Each number is 128 + 32 x the weight over its row's rms, rounded and kept within 0 to 255. Layers, rows and columns count from 0. The size above them is the row's rms in percent of the matrix's.

# layer 8 MLP gate, 768x224, rms 0.0881, rows 402-422, columns 112-223
size [104  94 108  95  98 103 101 101  99  99 102  94 101 100  98 101  86  95 124 110 103]
[[224 143 133  53 115 108  87  75  90 109 136 110 117 131 162 136 181 116 137 131 101 162 129 136 160 139 108 132 161 124 130 129 165  48 144 132  93 116  80 117 134  80 173 209 135 107 169 118  85 155 110 167 118  78 145 130 134 107 143 165 120 120 165  91 158 128 123 180  89 146 102 144 121  99  29 120 119 153 123  55 123 127  74  90 185 174 121 137 112 137 112 132 144 170 147 127 133  80 147 153  84 122 128 108 181  84 173 103 163 104  58 144]
 [149 164 113 189 166 142 137 116  41  35 145 156 154 130 140 128 139 124 111  90  96 126 218 155 146 201  99 112 147 123 136 134 135 106 206 141  79 119 110 190 150 119 115  65 119  92 127 199  96 130 148 137 130 129 145 135 122 110  78  94  94 109 116 106 134 118 138 169 114 100  92 119  96 105 120 121 138 146  64 150  87 159 107 150 143  63  99 198 106  79 115 155 196  61 161 130  85 141 160  66 123 137 100 130 228 116 159  73  82 105 123 129]
 [196  90  98 160 127 146 127 152 160 138 175  70 116 149 158 135  76 129 169 102 109  62 123 136 109 162 134 116 148 110 106 107 157 144 144 119 109 138 175 176 176 147  78 192 145  88 119 173  77  96 125 163  88 146  80 126 125 124 132 146 113 113 101 131 117  87 105 115  84 179 161 123  82  98 126 116 199  75  69  76 194 107 155 138  88 144 143 130  89 114 143 162 113 140 125 120 113 105  73 162 159 155  94 144 126 116 123 169 183 137  96  75]
 [140 127 120 172 183 110  66 158  92 126 104  99 146 126  86 154 102 110 152 133 120 102 149  93  68 116 138 111 131 181 102 142 146  99 136  83 163 143 179 147 144 139 118 106 131 130 146 106 128 167 122  86 101 130 156 226 131 137 133 127  80 111 157 152 121 135  98 157 112 154 159 161  97  86 126 115 125  74 182 122 161  96 128 133 139 158 181  97 161  86 106 139 122 146 156 146  64  90 123 129  89 199 128 131 126  69 133 111 140 109  66 131]
 [120 104 209 133  91 136 157 103  77 131 164 130 177  68  90 161  96  90 178  86  67  76 130 141 108 147 126 137 155 107 127  93 132 100 133 129 187 117 138  97 172 128 154 114 179 134 143 191 112 152 161 126  95 125 117 188 112 124 100 105 108 134 125 104 152 122 147  72 139 133  67 122 172  16  97 144 151 132 123 139 114  91 136 135 139 154 106 164 100 118 138 111  71 122 176 156  75 168 114 129 150 125  87 108 145 145  90 173 136  20 131 118]
 [102 117 132 152  93  86 159 140 144 144 149 145 128 103 114 104 115 107  87 120 114 103 153 141 107 109 127  79 155 188 185 101 177 147 116 162  73 149 151 101 124 127 123 125 129 149 158  47 123 180 194 127 107 107 178 146 114 115 132 161 124 167 173 152 126 105 153 129 107 115 123 132  64 161 144 208 108 110  67  77 139 125 105 166 149 138 147 187  93  91 161 134 109 118 102 137 115 125 165  92 110  87 102 102 104 146  67 147 180 128 129 197]
 [158 128 115 151  56 179 153 144  87 139 160  67 151 105 116 130 169 103 113 145 178 136 128 119  76 124 111  93 163  84 181 103 146 141  82 122 132 147  95  72 115 118 124 159 111 145 107 121 114 147  76 131 141  99 132 152 117 179 107 162  92  95 110 112 123 124 105 153 155 162 113 119 192 166 110 131 143  85  95 146 126 156 127 151 127 108 117 172 113 148 121 149 112 165  93 112 121  60 112 139 159 191  24 155 161 132 154 131 150 129 107 119]
 [149 159  73 165 129 134 133  81 122 113 166 151 100 112 174 103 130 118  81  65 128 165  40  69  93 149 107 110  99 107 139 127 102 121  86 109 180 151 162 153 126 112 114 123 147 149 118 107 103 105 122 155 124 107  85 145  89 160  84 153 106 113 140  94 180 134 125 118 161 160 119 165  51 124  93 125 128 158 120  99 107 142 168 140 122  94 120 162 133 114 146 118  50  64 144 130  46 136 163 147 143 149 100 138 107 142 109 129 191 149 129 135]
 [110  81 122 147 154 189 191 124 128 108 172 147 184  71 166  73 145 180  76  40  93 128 127 140 116  90 132 117 149 168 121  80 156 105  96 160 122 107 148  91 137 132 183 110  98  75 105 196 102 129 159 130 142  94 179 173 124 159 122 130  71 121 138 151 149 116 110 114 116  94  94 128 178  38 134 167 117 149 167 125  68 147 143 153 150 204 133 124 130 111 127 120  80 136 151 170 165  82 144 128 192  95  79 124 188 172 139 160 116 195  95  86]
 [153 135 133 156 109 133 137 151 141 169 135 139 165  66  88 171 137 110 147 134 100 140 129  81  65 129 174 103 108  88 146 161 117 135 112  64  84 103 156 126 103 116 138 124  94 117 135 176 106 162 152 161 119 118  96 108 133 104 153 140 145 123 114 132 130 133 147 122 105 140 163 168 136 107  94 114 142 112  90  18  86 133 155 162 145  75 162 116  95 114 146 172 116 155 181 116 136  85 160 153 151 109 105 130  81 148  96 133 172 147 122  69]
 [205 123 167 161 113 115 100 107 122 173 179 142 115  91 123 140  83  83 170 125  97 199 124 127 163  88 161 175 100  71  98 213 117 110  81  99  87 179 123 117 147 150  87  86 156 138 138  36 124 114 100 132 128 143  83 100 116 151 125 183  27 136 167 153 101  79 111 120 123 146 170 176 117 118 176 144 127  47 109 119 110  70 122 176 114 144 162 142 134 151 144 108 123 130  68 152 114 139 121 119 136 145  89 167 115 158 131 119 110 138 118 218]
 [119 179 166 105 106 105 177 150  83  69 195 108  83 108  99  76 160 121 180 145 109 162 200  87 111 165 123  82 121  93 142 147 113 102 134 156 168 138 196 140 166  82 125  81 168 106 154 117 113 191 137 127 105 135 114 133 136 108 140 154 105 106 136  43  87 136 139 100 163 137 146  88  55  68 135 136 109  72 110 106 145 150 142  76 144 125 121 121 116 120 175 119 137 154 101 113 138  78  77 162 115 124 146 112 130 136  76 132 157 150 221 147]
 [182 104 133  92 125 138 144 157  99 133 175  71 103  86 134 149 186 130 140 143 142  92 122 173 127  90 108  98 142 104 133  84 183 131 129 103 163 146 112 134 186  66 120 156 104 120 150  62 113 114 123 107 162 175 112 111  80 157 139 108  74 104 155 138 137 143 125  94 131 171 135 125 126 160 153 162 124 111  53 132  88 145 118  77 161 170 128 148 140 140 122 127 149 158 148 140 118 124 112 193 151 133 127  59 149 153  95 102 199 146 120  86]
 [122 112 168 123 130 179  94 129 116 142 152 117 133 117 111  79 100  86 169 112 119 115 138 108 105 124 104  73 199 101 196 114 113 105  67 114 175 143 110 126 151 108 173 133 163  82 150 149 144 114  92 121 141 164 184 129 119 114 120 163 123 132 116 152 120 195 166  73 157  95 136 126 126 135 115 131 118 117 150 132 149 111 153 163 116  93 109 152 102 123 107 127 106 131 156 150 107 138 185  84 149 107 109 148 122 162 103 149 129  93 152 115]
 [103 170 120 143  84 151 136 183 145 135 128 169 118  75 138 101 130 124 111 132 101  95 114 155  92  95  34  89 143 124 137 110 130 108  79 119  92 108 121 195  73 167 103 159 101 160 124 108 113 130 143 192 123  82 140 148 108 126 120 180 126 139  83 195 140 150  60 148 171 127 115 142 138 138 113 128 183 108  96 134  91  36 157 122 116  85 170  71 119  77 155  63 143 154  98 178 140 127 101 163 137 117 103 120 147 152 127 140 147 121 121 133]
 [192 142 137  89  74 201 121 140 120 130 153 103 149  88 131 197  74 110  93 108 179 145 101 102 143 122 110 101 180 147 178 128  98 117 133 116 105 169 109 120  51  67 117 157 164  75 104 148 125 147  89 158 120  70 120 154 151 113 101  85 122 164  71 140 146 149 145 133 114 150 156 223 105  85  68 131 102 132 163  72 104 167 118 100  90 148  89 157 155 205 141 150 149 156 118  52 138 116 158  97  97 159 170 105 119  95 143  79 149 117 160 137]
 [130 108 141 140 140 139 137 125 185 168 121 105 111 113 110 102 143  99  96 184 102 125 169 162  89 124  95  93 131  94 137  79  98 134 139 113  63 106 157 150 139 100 103 145 121 176 127  71 125  71 136  80  99 118 161 199 139  70  93 140  86 116 188 158  44 148 143 127 148 143 185 122 142 214 119 132 190 160 104 154 110  90  97 160 123 130 142 153 137 118  96 146 139 134 104 115 107 139 104 137 110 167 115 146 132 158 104  70 113 138  63  88]
 [174 152  68 131  75 166 148 154 160 155 143 106 139 155 134 122 148 122 171 138 116 144  87 155 115 177 166 108 174 133 185 126 123  94  96  87 178 166 105 119 171 150 176 125 144  98 151 140 174 119 104 159 134  40 155 123 158 137 151  84 140 152  85 186 129 141 178 187 113 176 169 117 163 150 176 145 121 170  86  85 160 133 126 143 210  45 106 119  69 136 105 156 119 111 133 134 119 163 114  99 165 161 126 185 135 174 123 104  64 183 132  94]
 [118 118 207 146 125 155 145 162  95 135 131 123 138 136  55 137 170  40 133  77 141 114  94 199 156 120 120 168 158  96 111 130 216 125 108  95 135  81 176 113  96 134 130 165 173 149 168 156 164 122 138 116  94  97 118 182 163 144  85 138  88  82  89 100 137 149 150 148  87 142  66  83 101 147 160 121 122 118 141 167 149  91 128 152 121 131 144 150 158 152 123 110 143 140 118 161 124 121 137  60  95 161  84 120 118 113 118 133 109  93  70 161]
 [109 104 172 159 114  58 154 135 100  89 175  97 143 164 126 147 160 127 119 130  97 194 156 124 153 120  97  86 120 113 143 166 154 162 104 101 138 103 103 162 112 136  98 198 146  52 156 135 135 115 103  79 136  95 148 148 132 117 162 149 150  83 110 107 169 158 135 123 124 136 145 163 114 130 176 144 100 129  49 145 159 102 210 135 184 139 129 111 135 117 133 146 125 168 115  91  90  52 157  74 146 134  85 146 129 130 114 135 126 114  69  61]
 [155 111 243 169 118  66 135  55 141 166 132 130 153 161 126 140  64 122 181  96 173 155 161  96 121 163 134 155 172 144  84 139 112 169 147 132 109 109 159 104 140 153  83  96 122 101 175 155 155 109  99  67 157 108 154 150 142 186 147 134 102 156  89 123 103 131 141 104 192 108 116 137  92 125  77 116  67 153 204 135 153 140 136 162  83 144 181 137 160 161 201 109 134 120 157 108 135 154 106  69 178 124 140 108 111 176 111 111 140 123 125 155]]
# layer 8 MLP up, 768x224, rms 0.0892, rows 402-422, columns 112-223
size [107  98 105  97  96 101 105  99  94  99 104  96 100  95  98  98  85  93 110 109  97]
[[131  78  87 119  75 132 111 132 155 155 124 135 162 147 111  76 136 111 117 121 131  93 134  80 124 148  99 123 107 154  90  89  76 120 126 186  44 106  83 134 161 118 136 143 156 111 109 231 167  91  94 199 116 106 126  80 136  99 117 170 130 132 124  97 147 100 155 125  83 109 181  81 137 140 135 108 174 121  92 105  92 148  81 159  54 118 188 155 120 112 101 119 127 143 163 139 135 119 151  88  99 156 136 109  80  98 149 138 136 130  99 143]
 [158 103 209 126  91 142 134 134 155  94 131 144 134 109 147 124 143 165 123 165 157  96  58  94 127  91 143 144 139 149 115  64  91 155 190 115 202 127 101 138 124 108 119 154  83 133 162 124 100 133  70 128 119 142 141 158 131 190 131 153 162  73 128 120 126 139 192 141 201 184 176 105 140 157 125 177  97 100 147  89 149  88  94  96 170 143 108 175 121 147  98  70  90 137  46 179 134 158 134 174 182 143  98 168 133 116 128 146 150 194  81 106]
 [125 157 159 154 127 120 132 131 131 144 115 144 136 163 164 116 120 141 140 139 125 115 156 135 154 143 102 165 178  91 104 121  56 143 111 140 137 155 112 158 129 150 185 128 148 142  61 142 123 140  90 156 113 109  87 166 133 143 135 136 136 165  75 137 184 115  91 162 136 153 176 122 105 116 149 176 137 249  97 164 188 169 154  65 125  87  80 128  52 118 142 156 128 162 156 152 165  93 144 109 115 107 166 147 147  87 122 150 179 107 115 134]
 [143 124 117 178 130 111  77 145  83 175 125 134 131  67 145 114 128 126 136 118 115  84 150 127 136 119 168  89 165  74 131  96 105  92 202 140  85 153 126  84 153 131 165 128 139 168 128 113 144 116 157 127 108 110 111  87 148 159 118  67 119  66 165  94 147 147  84  86  88 216  76 121 144 122 140  99 113 133 157 132 133 149 143 175  76 133  86 127  95 110 142 143 104 184 158 112 205 193 121 148  46 106 139 120 135  89  85 130 171 142 106 112]
 [113 107 108 128 144 203 169 122  97 134 113 114 153 100 189  87 158  84 189 110 159 159 133 108 187  62 115 140 140 130 182 170 134 130 157 165 133 148 101 153 133 131  91 159  98 142 148 150  79 108  76 132 183 177 192 110 100  97  73 151 178 108 192 115 168 101 102 162 178 141 103 186 114 154  66  99  59 163 106 135 128  87 127 154 140 122 159 147  68 120 162 146 124  88 134  99 174 159 100 142 109 102 166  87 162 141 130  94 128 180 131 107]
 [158 173 157  92 229 124  90 125 133 190  83 105 132  92  89  71 177 143 124 129 120 143  99 110 125 103 122 177 140 127  85 165 161 120  95 132 138 143 100 118  86 185 105 157 132  94 100 171 140 141 175 219 154 155  95  93 133 147 106 132  95 114 143 167 106 195 118 213 147 134 123 105 124 122 135  88 160 143 206  73 173 141 127 134 171  66 121 177 162 189 130 109 172 138 156 126  95 106 164  90 114  97 135 115 106 133 159 132 116 136 139 120]
 [164 123 118 113  98 149 136 141  93 102 152  57 123 176  93 117 125 108  88 193  89 116 146 129 115  74 131 166 115  72 155 125 132 109 131 139 139 142 101  76 141 168 158 121  73 141  77 158  93  83 163 171 164  71 150  82 140 139 139 127 125  83 100 131 158 122 111 150 121 106 119 162 170 168 125  92 114 129 157 144 114 163 105  96 139 101 120  85 108 104 113 114 116 173 107 122 133 129 191 109 158 194 133 172 199  86 122 102 140 180 146  70]
 [151 175 120 165 143  96 136 173 105 134 145 102 120  41  90 160 137 113  74  96 124 143 148 127 119 116 138 116 121  91 120 134  85 192 108 134 157 172 131 130  69 114 117 112 127 104 145  70 148 153 155 165 131 102 110  49 152  91 175  98 158 123 137  87  94 170  71  96 173  73 144 146 151 131 130  50 120 143 182 165 114 145 153 141 110 142 136 162 180  99 154 190 124 178 158 108 169 115 143 182  95 181 162  77 159 115 164 176 105 122 141 104]
 [109  87  87 129 129 144 122  87 141 118 137  67  87  80 145 134 133 148 158 143 129 136  95 131 135 103 161 139 161 167 129 100 103 137 104 139 117 126 115 140 121 107 146 126 135 153 141 127 120 156 150 131 196 111 171 163 164 195 138  93 108 163 243 107  96 116  31 138 109 122 134 195 198   6 122 109 120 146 129 110 114 145 127 140 117 171  76 156  92 146 112 102 149 154 164 160 100 107 119 185 125 105 116 147 148 173 144 119 178 126  84 123]
 [100 112  83 112 139 143 142  74 137 144 103 175  75 131  88 112 167 217 181 164 165 132 123  82 160 137  92 168 110 207  86 137 115 169 118 134 127 144 149 148  66 166  82 158 144  89 169 120 109  97 165 104 108 115 131 138 186 116 113 226 135 108 113 173  88 113 116 115  91 200 138  88 134 113 139 138 121  71  86  89 176 124  81  82 112 142 123  98 131  65  94 157 129 109 147 141 116 103 137 140  97 106  88 127 126  79 123 102 128 148  72 125]
 [129 135  67 113 186  80 152 154  79  83 113 162 116 206 163  98 164 121 109 142  98 118 156  80 124 177 148 104 131 167 100 161 140 103 146 123 125  98  86 182  86 104 116 148 122 159  74 179 147 124  92 124 144 103  99 126  85 102 162  90 156 100 115  54 160 118 131 118 114 121 138  89 207 139 169 113 134 138 135 162 112 163 183  92  90 106 106 157 144 115 104 151 118 140  89 110 121 111 142 153 176 120 110 140 121 200 154 142 134 105 146  84]
 [132  80  99 115 134 146 176 174 107  58 113 156 124 110 154  79 180 155 168 126 108  71  98 102 185 135 112 128 104 135 124 159 144 146 149 186 139 136 114 137 137 164 123 128 193 139 135  99 144 163 135 135  67 130 124 106 151 126 116 134  81 156 134 145  58 151 164 103 122 102 127 142 137 127 125 136 166  82 135 103 194 123 155 124 135 144 157 101 165 122 100 147 157 127 120  84 115  68 146  89 125  79 139 168  74 111  82  80  88 120  96 128]
 [153 154 165 131 101 130 107 145 186 154 158 115 120 153 125  96 127  94 113 138 178 105 115  83 101 133 149 113  64 121 150 144 125 152 123 155 153 101 149 110 127 195  80 149 103 100 109 224 166 112  91 115 157 110 133 186 189 142 195 147 153 203 131 140 137 133 191 153 111  64 140 113  79  87 145 104 121 160 125  83 150  71 182 126 141 123 186  87  99 104 135 110  65 161  96 193 126 112 100 128 136 128 115  82 110 159 118 120 124 111 140 136]
 [ 87 100 128 124 106 113 165 137 116 135  92 122  65 114 140 185 135 202 113 104 122 146 128  94 162 163 127 135 100 130 138 146  86 101 152 127 185 183 139 162 103 123 119 122 122 128  90 171 136 136  75 138 107 108  98 207 102 138 141 122  93  98 163  77 127 165 128  66 123 121 142 131 122 118 128 143 165  88 104 107 185  93 187 145 123  76 115 215  92  92 153 133  82 106 149 105 189 129 127 156  89 138 155 123 148 161 120  69  49 101 102 108]
 [125 136 103  56 105 134 115  93  81 107 122 163 135 122 131  93 117 107  76  81 177 142 158 134 150 179  92  74  63 112 154 122 120 170 124 138 125 185 125 100 157  78 119 136  97 143 123 105 113 136 101 162 157 177 115 143 169 138  69  84 126  73 127 185 109  50 157 143 145 173 177 159 117 127  94 100 155  72 174 200 164 111 125 100 105  94 134 198 136 172 162 150  91 151 145 193  59  96 139 150 103 124 156 113  80 143 155 122 116 116 108  85]
 [ 70 153 118 117 181 102 166 118 141 137 133 140 160 155 129 120 178 197 125  89 202 127 161 158 206  83 153 162 203 114 126 123 156 120 166 110 119 131 193 141 128 142 139 117 111 163 128 117 144 121 133 153 139 146 157 124  70  98 152 134 103 121 126 148  98 121 132 135 124 139 102  94 133 102 161 192  74 105  77  83 155 118 157 148 148 115  86 168 138  84 134  92 119 150 132  71  72  94 116 111  73 166 137 159  99 124  84 140 168 104 124 116]
 [146 150 111 134  87  81 159 125 180 157 113 170 162  96 142 116 121  56  64 150  96 104 111 123  71 111  97 164  75 116 208 124 157 177  89 201  90  80 100 173 122 192 146  47 137 137 132 110  85 116 111 153 117 114 141 136 156  90 119 106 147 125 139 118  83 153  94  63 199 157 134 106 121 166  71 101 142 182 118 157 144 134 133 160 138 103 111 148 178 137 101 159 161 158 162 120 136 140 108 137 161  87 153 199 145 181 114 146 130 123  92 113]
 [114 150 117 218  94 106  89 183 133 138 109 108 192 137 108 172 120 161 122 117 156 118 116 152 101 112 180 165 131 154 124 123 157 127 139 195 139 148 136 122 117 163 112  94  51  66 123 124  94  83 155 120 136 158 125  88 151  70 100 163 200 137 231 161  89 127 109 115 150 165 154 107  86 164 145 119 145 120  87  69 123  99 166  98 117 115 160 118  71 129  99 123 133 150  75 149 144 144 143 143  73 142  86 151 145  99  80 159 103 141 162  55]
 [ 68 106 191 119  90 154 126 133 149  92 110 183 144 109  62  42 178  99 123  93  76 102 125 141 153  57 147 181 152 159  69  52 131 112 177  66  97  83 142 163 116 134 122 171 115 121 163 188 114 129 134 129 133  36 134 154 119 101 156 157 105 132 163 114 121 174 118 123  58 112 108  75 125 117 118 175 126  82 114 113 118 103 126 121 126 106 172 168 141 110 153 110 138 181 159 112 121 126 166 139 136 140 107 142 160 118 113 126  76 128  59 121]
 [ 82 118 139 144  89 128 117 181 144 153  84 125 131 144  59 105 148 115  97 160 123  79 143 100  92 122  83  78 105  79 109  94 122  85  77 141 180 142 142 146 176 192  96 120 127 166 140 194 145 117 139  71  93 138  88 145 124 161 113 110 125 143 110 193 135 164  59 143 143 123 131 129  89 148 187 107 149 122 114 137 145 150 168  88 128  98 111 181 135 118 154 130 120 140 129 141 135 115  89 123 152 173  71 174  87 148 120 117 144 115 152  82]
 [144 131  60 131 137 124 130 190 101 103 147 134 138  38 177 136 169 197 136 183 126  97 110 107 161 130 163 149 100 133 141 146 168 165 106 129 141  87 115 144 119 115  96 108 143 142 107 114  87 112 104 107  76 116 160 105 132 126  74 124 146 127 154 127 140 118 146 145 117 163 103 145 121 168 179 145 156  98  70 127  85  83 103  82 167 126 117 129 142 101  76 171 121 123 111  99 125  68 122 159 126 164 132 135 164  87 132 141 108 144 141 123]]
# layer 8 MLP down (transposed), 768x224, rms 0.0881, rows 402-421, columns 112-223
size [103  97 104  93  97  96 100  96 108  96 103  98 100  97  93  95 133  95 106 108]
[[148 134 166  88 128 162 144 124 154 111 105 199 140 124 133 175 160 137 118  90 181  83 175 130 125 206 133 209 119 149 151 123  81 158 127 185  62 108 170  71 143 113 107 136 171 141 107 141 137 130 113 147 172 177 137 100  84 119 116 132 133  87 147 170 107 121 130  70 178 140  99 129 166  98 128 158 161 169 190 125 124 104  95 116 121 165 139 134  87 107 146 143  75  73 144 113  71 113 134 124 122  66 172 176  96 122 104 140 108 130 123 129]
 [123 177 129 115 130 143 158 136 185 105 118 140 122 177 129 102 144 134 194 152 108 123 119 119 115 148 142 150 188  78  84 115 174 139 100 161 110 117 129 156  79 132 131 145 126 128 153 208 199 154 128 167 153 123 124 130 127  53 202  79  78  98  91 203 101 116 150 178 145 111 120  75 152  90 127 113 139 104 165 137  89 138 131 131 185 114  86 143 127 199 156 114 119  80 142  84 136 124 147 101 129 157 162 105 178 124 193  96 176 131 142 128]
 [168 114  85 106 124 148 151 121 132 203 153  84 128 184 110 108 115 141 122 173 134 136 141 177 132 121 120 175 145 148 124 149 159 147 173 131  47 127 147 139 104 111 171 171 148 134  99 157  67 107 112 138 123 177 219 184 101 152 150 156 140 165 133 114 156  99  73  95 124 166 112 180  90 151 128  89 145 156 149 126 147 108  92 134  98  87 125  68 128 140  99 115 151  82 133 156  55 142 143 122 115  79 217 169 160  88 176 141 171 166 146 111]
 [121 111  94 124 116 144 124  92 114 106 117 128 104 113 124 141  94 128 178 155 157 176  80 135 146 170  54 118 148 136 124 123 147 121 111 151 121 171 120 158 128 127 135 162 221 141  56 186 116  99 160 174 101 117 189  83 105 106 158 144  89  97 145 122  22 135 130 160 183 110 141  96 145  99 122 132 133 105 117 150 107 160 157 101 162 157 115 101 150  91 172  97 154 143  91 189 166  97 154 107 183 138 164 109 100 197 131 106 130 132 120 131]
 [ 76 118  94 126 174 136 135 133 100 102 124 163 168 165 101 150  87 186 128  87 144 112 148  88 125 127 100 128 124 144  43 128 183 100 132 101 135 100 193 137 100  61 149 124 112  96  85 137 107  87  98 130 143 159 115 106 142 100 119  72 131 139  94 100  98 167  93 157 148 145 109 199  61 138  61 161 102 146 144  93 110 153 105 135 137 139 171 141 166  87  96 192 135 122 166 162 135 121 152  57 117 166 134 126 105 124 220  98 214 145 155 169]
 [125 134 140 112 155 160 159 146 103 141 120 143 162 120 125  97 137 115 147 117 134 137  88 166 149 117 103  49 149 165 121 138  94 158  99 157 124  80  95 108 164 128 119  71 153  98 138 139 141 116 144 108  98  55 111 147 172 119 154  96 121 162 139 148 101 155  75 167 139 110  83 151 151  76  95 101 110 124 183 108 128 138 158  96  79  87 114 101 167 122 147 206  98 109  66  89 103 187  98 137 111 136 138 143  86 122 152  79 125  93  98 157]
 [128 130 156 158 128  66  88 122 116  93 143 182 156 111  77 135 157 115 127 101  68 136 137 144 158  68 177 130 160 144 144 104  66  91 196 127 134 108 138 153  90 146  87  70 161 141 142 229 171 160 200 111 125 135 135 123 184 113 167  98 149  88 141  91 187 143 140 161 153  66  76 103  79 115  96  93  86 139 120 171 134 100 107  94  99 126 125 114 182 116 176  94 161 120 146 179  92 153 125  94  97 103 151 189 105 134 103 127 103 148 130 151]
 [128 120 125 109 133 175 140  95 200  56 112  60 142 129 134  97 125  95 109 145  92  76 135 120 109 210 142 125 152 114  91 146 124 163 124  90  88 108 110 126 127 142 103 126 172 141 180 182 143  83 178 128 148 114 146 110  73 151 149  95  96 130 142 149 135 119 161  94 137 110 123 134 150 139 148 219 138 144 130 141  94 141 136 211 117 164 170 103 136 172  95 194 161 148 103  93 132 112 127  87 147 101 156 134 147 143  73 156  87 141 185 195]
 [134 153 150  94 169 116 177 147 146  87 134 132  94 156  78  94  76 112 124 135 173 125 128 131 150 147 124 116 135  97 144 164  19 149  92 139 113 133  92 113 151 124 146 102 127 146 140 132 152 112 101 149 158 129 118 106 138 150 130 142 116 122 167 139 131 140  98 147 138 135  90 114 162 171 142 158 129  96 111 142 146 164  84  99 109  92 143 107 150 142 117 131 159 152 117 124 105 117 102 124 109 110 150 138 103  66   0 170   0 104  78  94]
 [123 137 122 155 182  94 140 151  76  94  88 158  98 176 115 162 234 101 101 165 187 120 134 141 146  89 132 155 173 127 138 118  88 101  78 125 147 140 138 123 153 107  93 148 135  57 108 155 140 120 154 120 213 165 121 173 118 101 163 106 173 173 106 122 144  82 110  58 148 176 142 133 150 115 143  85  70 141 139 130 148 150 127 112 159 121 115 164 135 210 103 148 123 188 118 111 164 174 112  46 127  91 144 122 194 151 105 152 117 138 183 143]
 [140 161 138 115 157 109 124 131  93 154 112 120 136 169 110 171 136 112 128 144 142 122 136 119 130 142 136 130 157  91 175 135 218 140 107 123  89 155 110 192 161 191 167 132 143 115 173 121 139 132 132 122 163  87 131 124 101  82  67 109 105  88 102 132 156 134  75 157  78  91 132 134 239 125 103 144  74 114 145 120 141 105 140 157 141 119 118 167 115 120 143 174  62 141 154 161 153  81  58 138 124 142 116 149  91 149 226  88 197 173  73  96]
 [115 115 179 105 100 156 126 118  89  60 131 141 177  82  90 112 150 139 124 134 166 198 125 155 161 116 185  97 136 124 129 160  64 144 119 159  95 130  87 159 146 138 157 150 144 143 167 162 121 103 117 120 147 114 104 165 135 165 133 106 135 113 130 164 146 133 127 137  95 137 112 137 187 127 132 101 156 153  36 141  95  37 157 143 140  89 151 106  95 113  53 152 112  78  70 163  74 137 153 151 138 144 103 104 109 140  64 101  86 155 132  81]
 [179 122 117 138 169 125 141  99 129  84 189 169  71 128 129 114 121 146  91 123  82 114  67 171 144  84 121  62 116 113 125 102 116  76 130  89  95 118 135 108 129  34 107 183 125 150 115  53 141 118 148 118 143 150 102 114 138 119 172  97 118  96 141 108 141 121 129 126 120 155 127  65 139 164  97 162 148  91 114 177 126  55  87 108 121 133 115 138 121 160 118  99 100 174 161 145 102  67 129 129 183 141  86 122 116 148  80 168  82 114 104  78]
 [164 125  95 172  54 123 139  76 112 130 144  87  99  99 135 159 101  76 143  70  84 145 109 172  92 130 169 159  99 100 138 137  85 165  64 108 119 100 175 134 174 190 153 105 118  97 120 140  80 153 101  82 157  81  73 171  73 120 115 108 120  75 186 117 196 163 103 162  90 104 213 140 155 150 128 144 125 137 154 134 128 141 143 196  80  87  90 135 107 123 151  66 116 118 125  94  65  76 131 126 126 126 135 103 156 127  92 137 100 117 131 163]
 [ 78 121 103 107 149 157 144 104 110 126  96 113 124 110 163 117 164 151 113  94  37 147 156 132  88 101 161 102 143 111 121 133 183 140 119 109 108 134 145 139 126 173 178 116 139 138 117 158 112 104 168 174 168 113 114 101  24 123 141 139 121 106  43 147 152 107  87 157 133 162 167 101 176 159 141 135  91 170  66 149 111  99 147 136  91 101 166 147  82  97 154 105 113 121 116 131 105 173 131 139 137 130 151  83  88 136 166  78 141  74 134  87]
 [207 151 122  98 126 149 139 116 110 174 110 122 113 149 164  96  95 112 146  87 110 151 153 127  70  79 106 128 205 137 140 132 132 183 142 114 140 123 134 134 123  96 116  89 183  44 141 130 181 149 139 123 172 169  62 114 161 163 123 136 172 132  97 184  70 126 155 156 117  92 162 114  59 106 216  83 173 176  94 153  84  40 140  58 161  92  92 141 185 159 111 116 139 173 167 137 100 151 159 158 122 113  93 135  95  96 132 131 126 160 155 106]
 [147 126 127 136 141  79 123 148 148 158 145 119 120 129 153 141 139 167 102 129 133 122 105 110 109 119 159 148 122 116 108 136   0 126 143 135 130 104 118 131 126 145 123 113 139 132 115 121 122 146 131 119 140 142 124 137 128 168 135 139 119 133 135 103 153 116 146 122 116 115 127 118 113 144 103 120 108 149 125 141 137 114 148 124 134 136 107 116 111 120 120 168 114 132 147 108 125 125 106 140 110 122 127 142 117 126   0 128   0 125 154 131]
 [168 164 147  84 111 121  93 111 102 175 105 138 127 142 118 136 114  82 163 104  84 118 107 164 129 106 130 104  87 123  98 140 146 188 123 175 117 156 189 133 134 155 154 152  98 173 117 102 179 118 119  91 157  41 176 100 112 204 172  91 128 114 126  89 161 163 153 125 119 167  88 132 133 114  83 148  79 139 155 171 177 161 167 165 113 118  78 142 153 132 149 149  82 117  75 146  97  99 154 143 111 121 152 150  97 107 155 108 146 105 172  97]
 [147 108  27 143 143  87  68 104 142 135 105 101 108 114 152 142  68 170 108 154 131 129 165  98  90 183  96  72 105 145 133 137  35 118 102 188  77 197 130  94 119 114 133  76  79  85 104 124  90 137 126 141 143 164 167  95  97 170 131 104 154 157 170 150 115 146  88 111 182 110 170 137 141 166 119  96 144 166 120 120 149 151 143 110 134 132 103  95  90 130 109 130 149  76 131  90 125 120  96 158 124  99 149 147 155 132 133 144 139 137 228 102]
 [170 131 155 123 119  68 121 143 154 141  95 134 113 100 114 166 137 149 139  96 144 169 184 132  99  92 169 146  78 106 153 108  54  50  98 111 104 126 155 120 135 145 151 159 148 112 115 133  77  92 158 182 126  69 153 144 127 155  85 203 108 121 138 207 121  75 145 142 129 168 124  92 164 111 123 134 166 134 161 105 161 121 133  89  67 108 104 164 115 158 120  61 152 111 138 107 103 185  95 157 189 147  72 101 120  92  63 124  79 152 162 144]]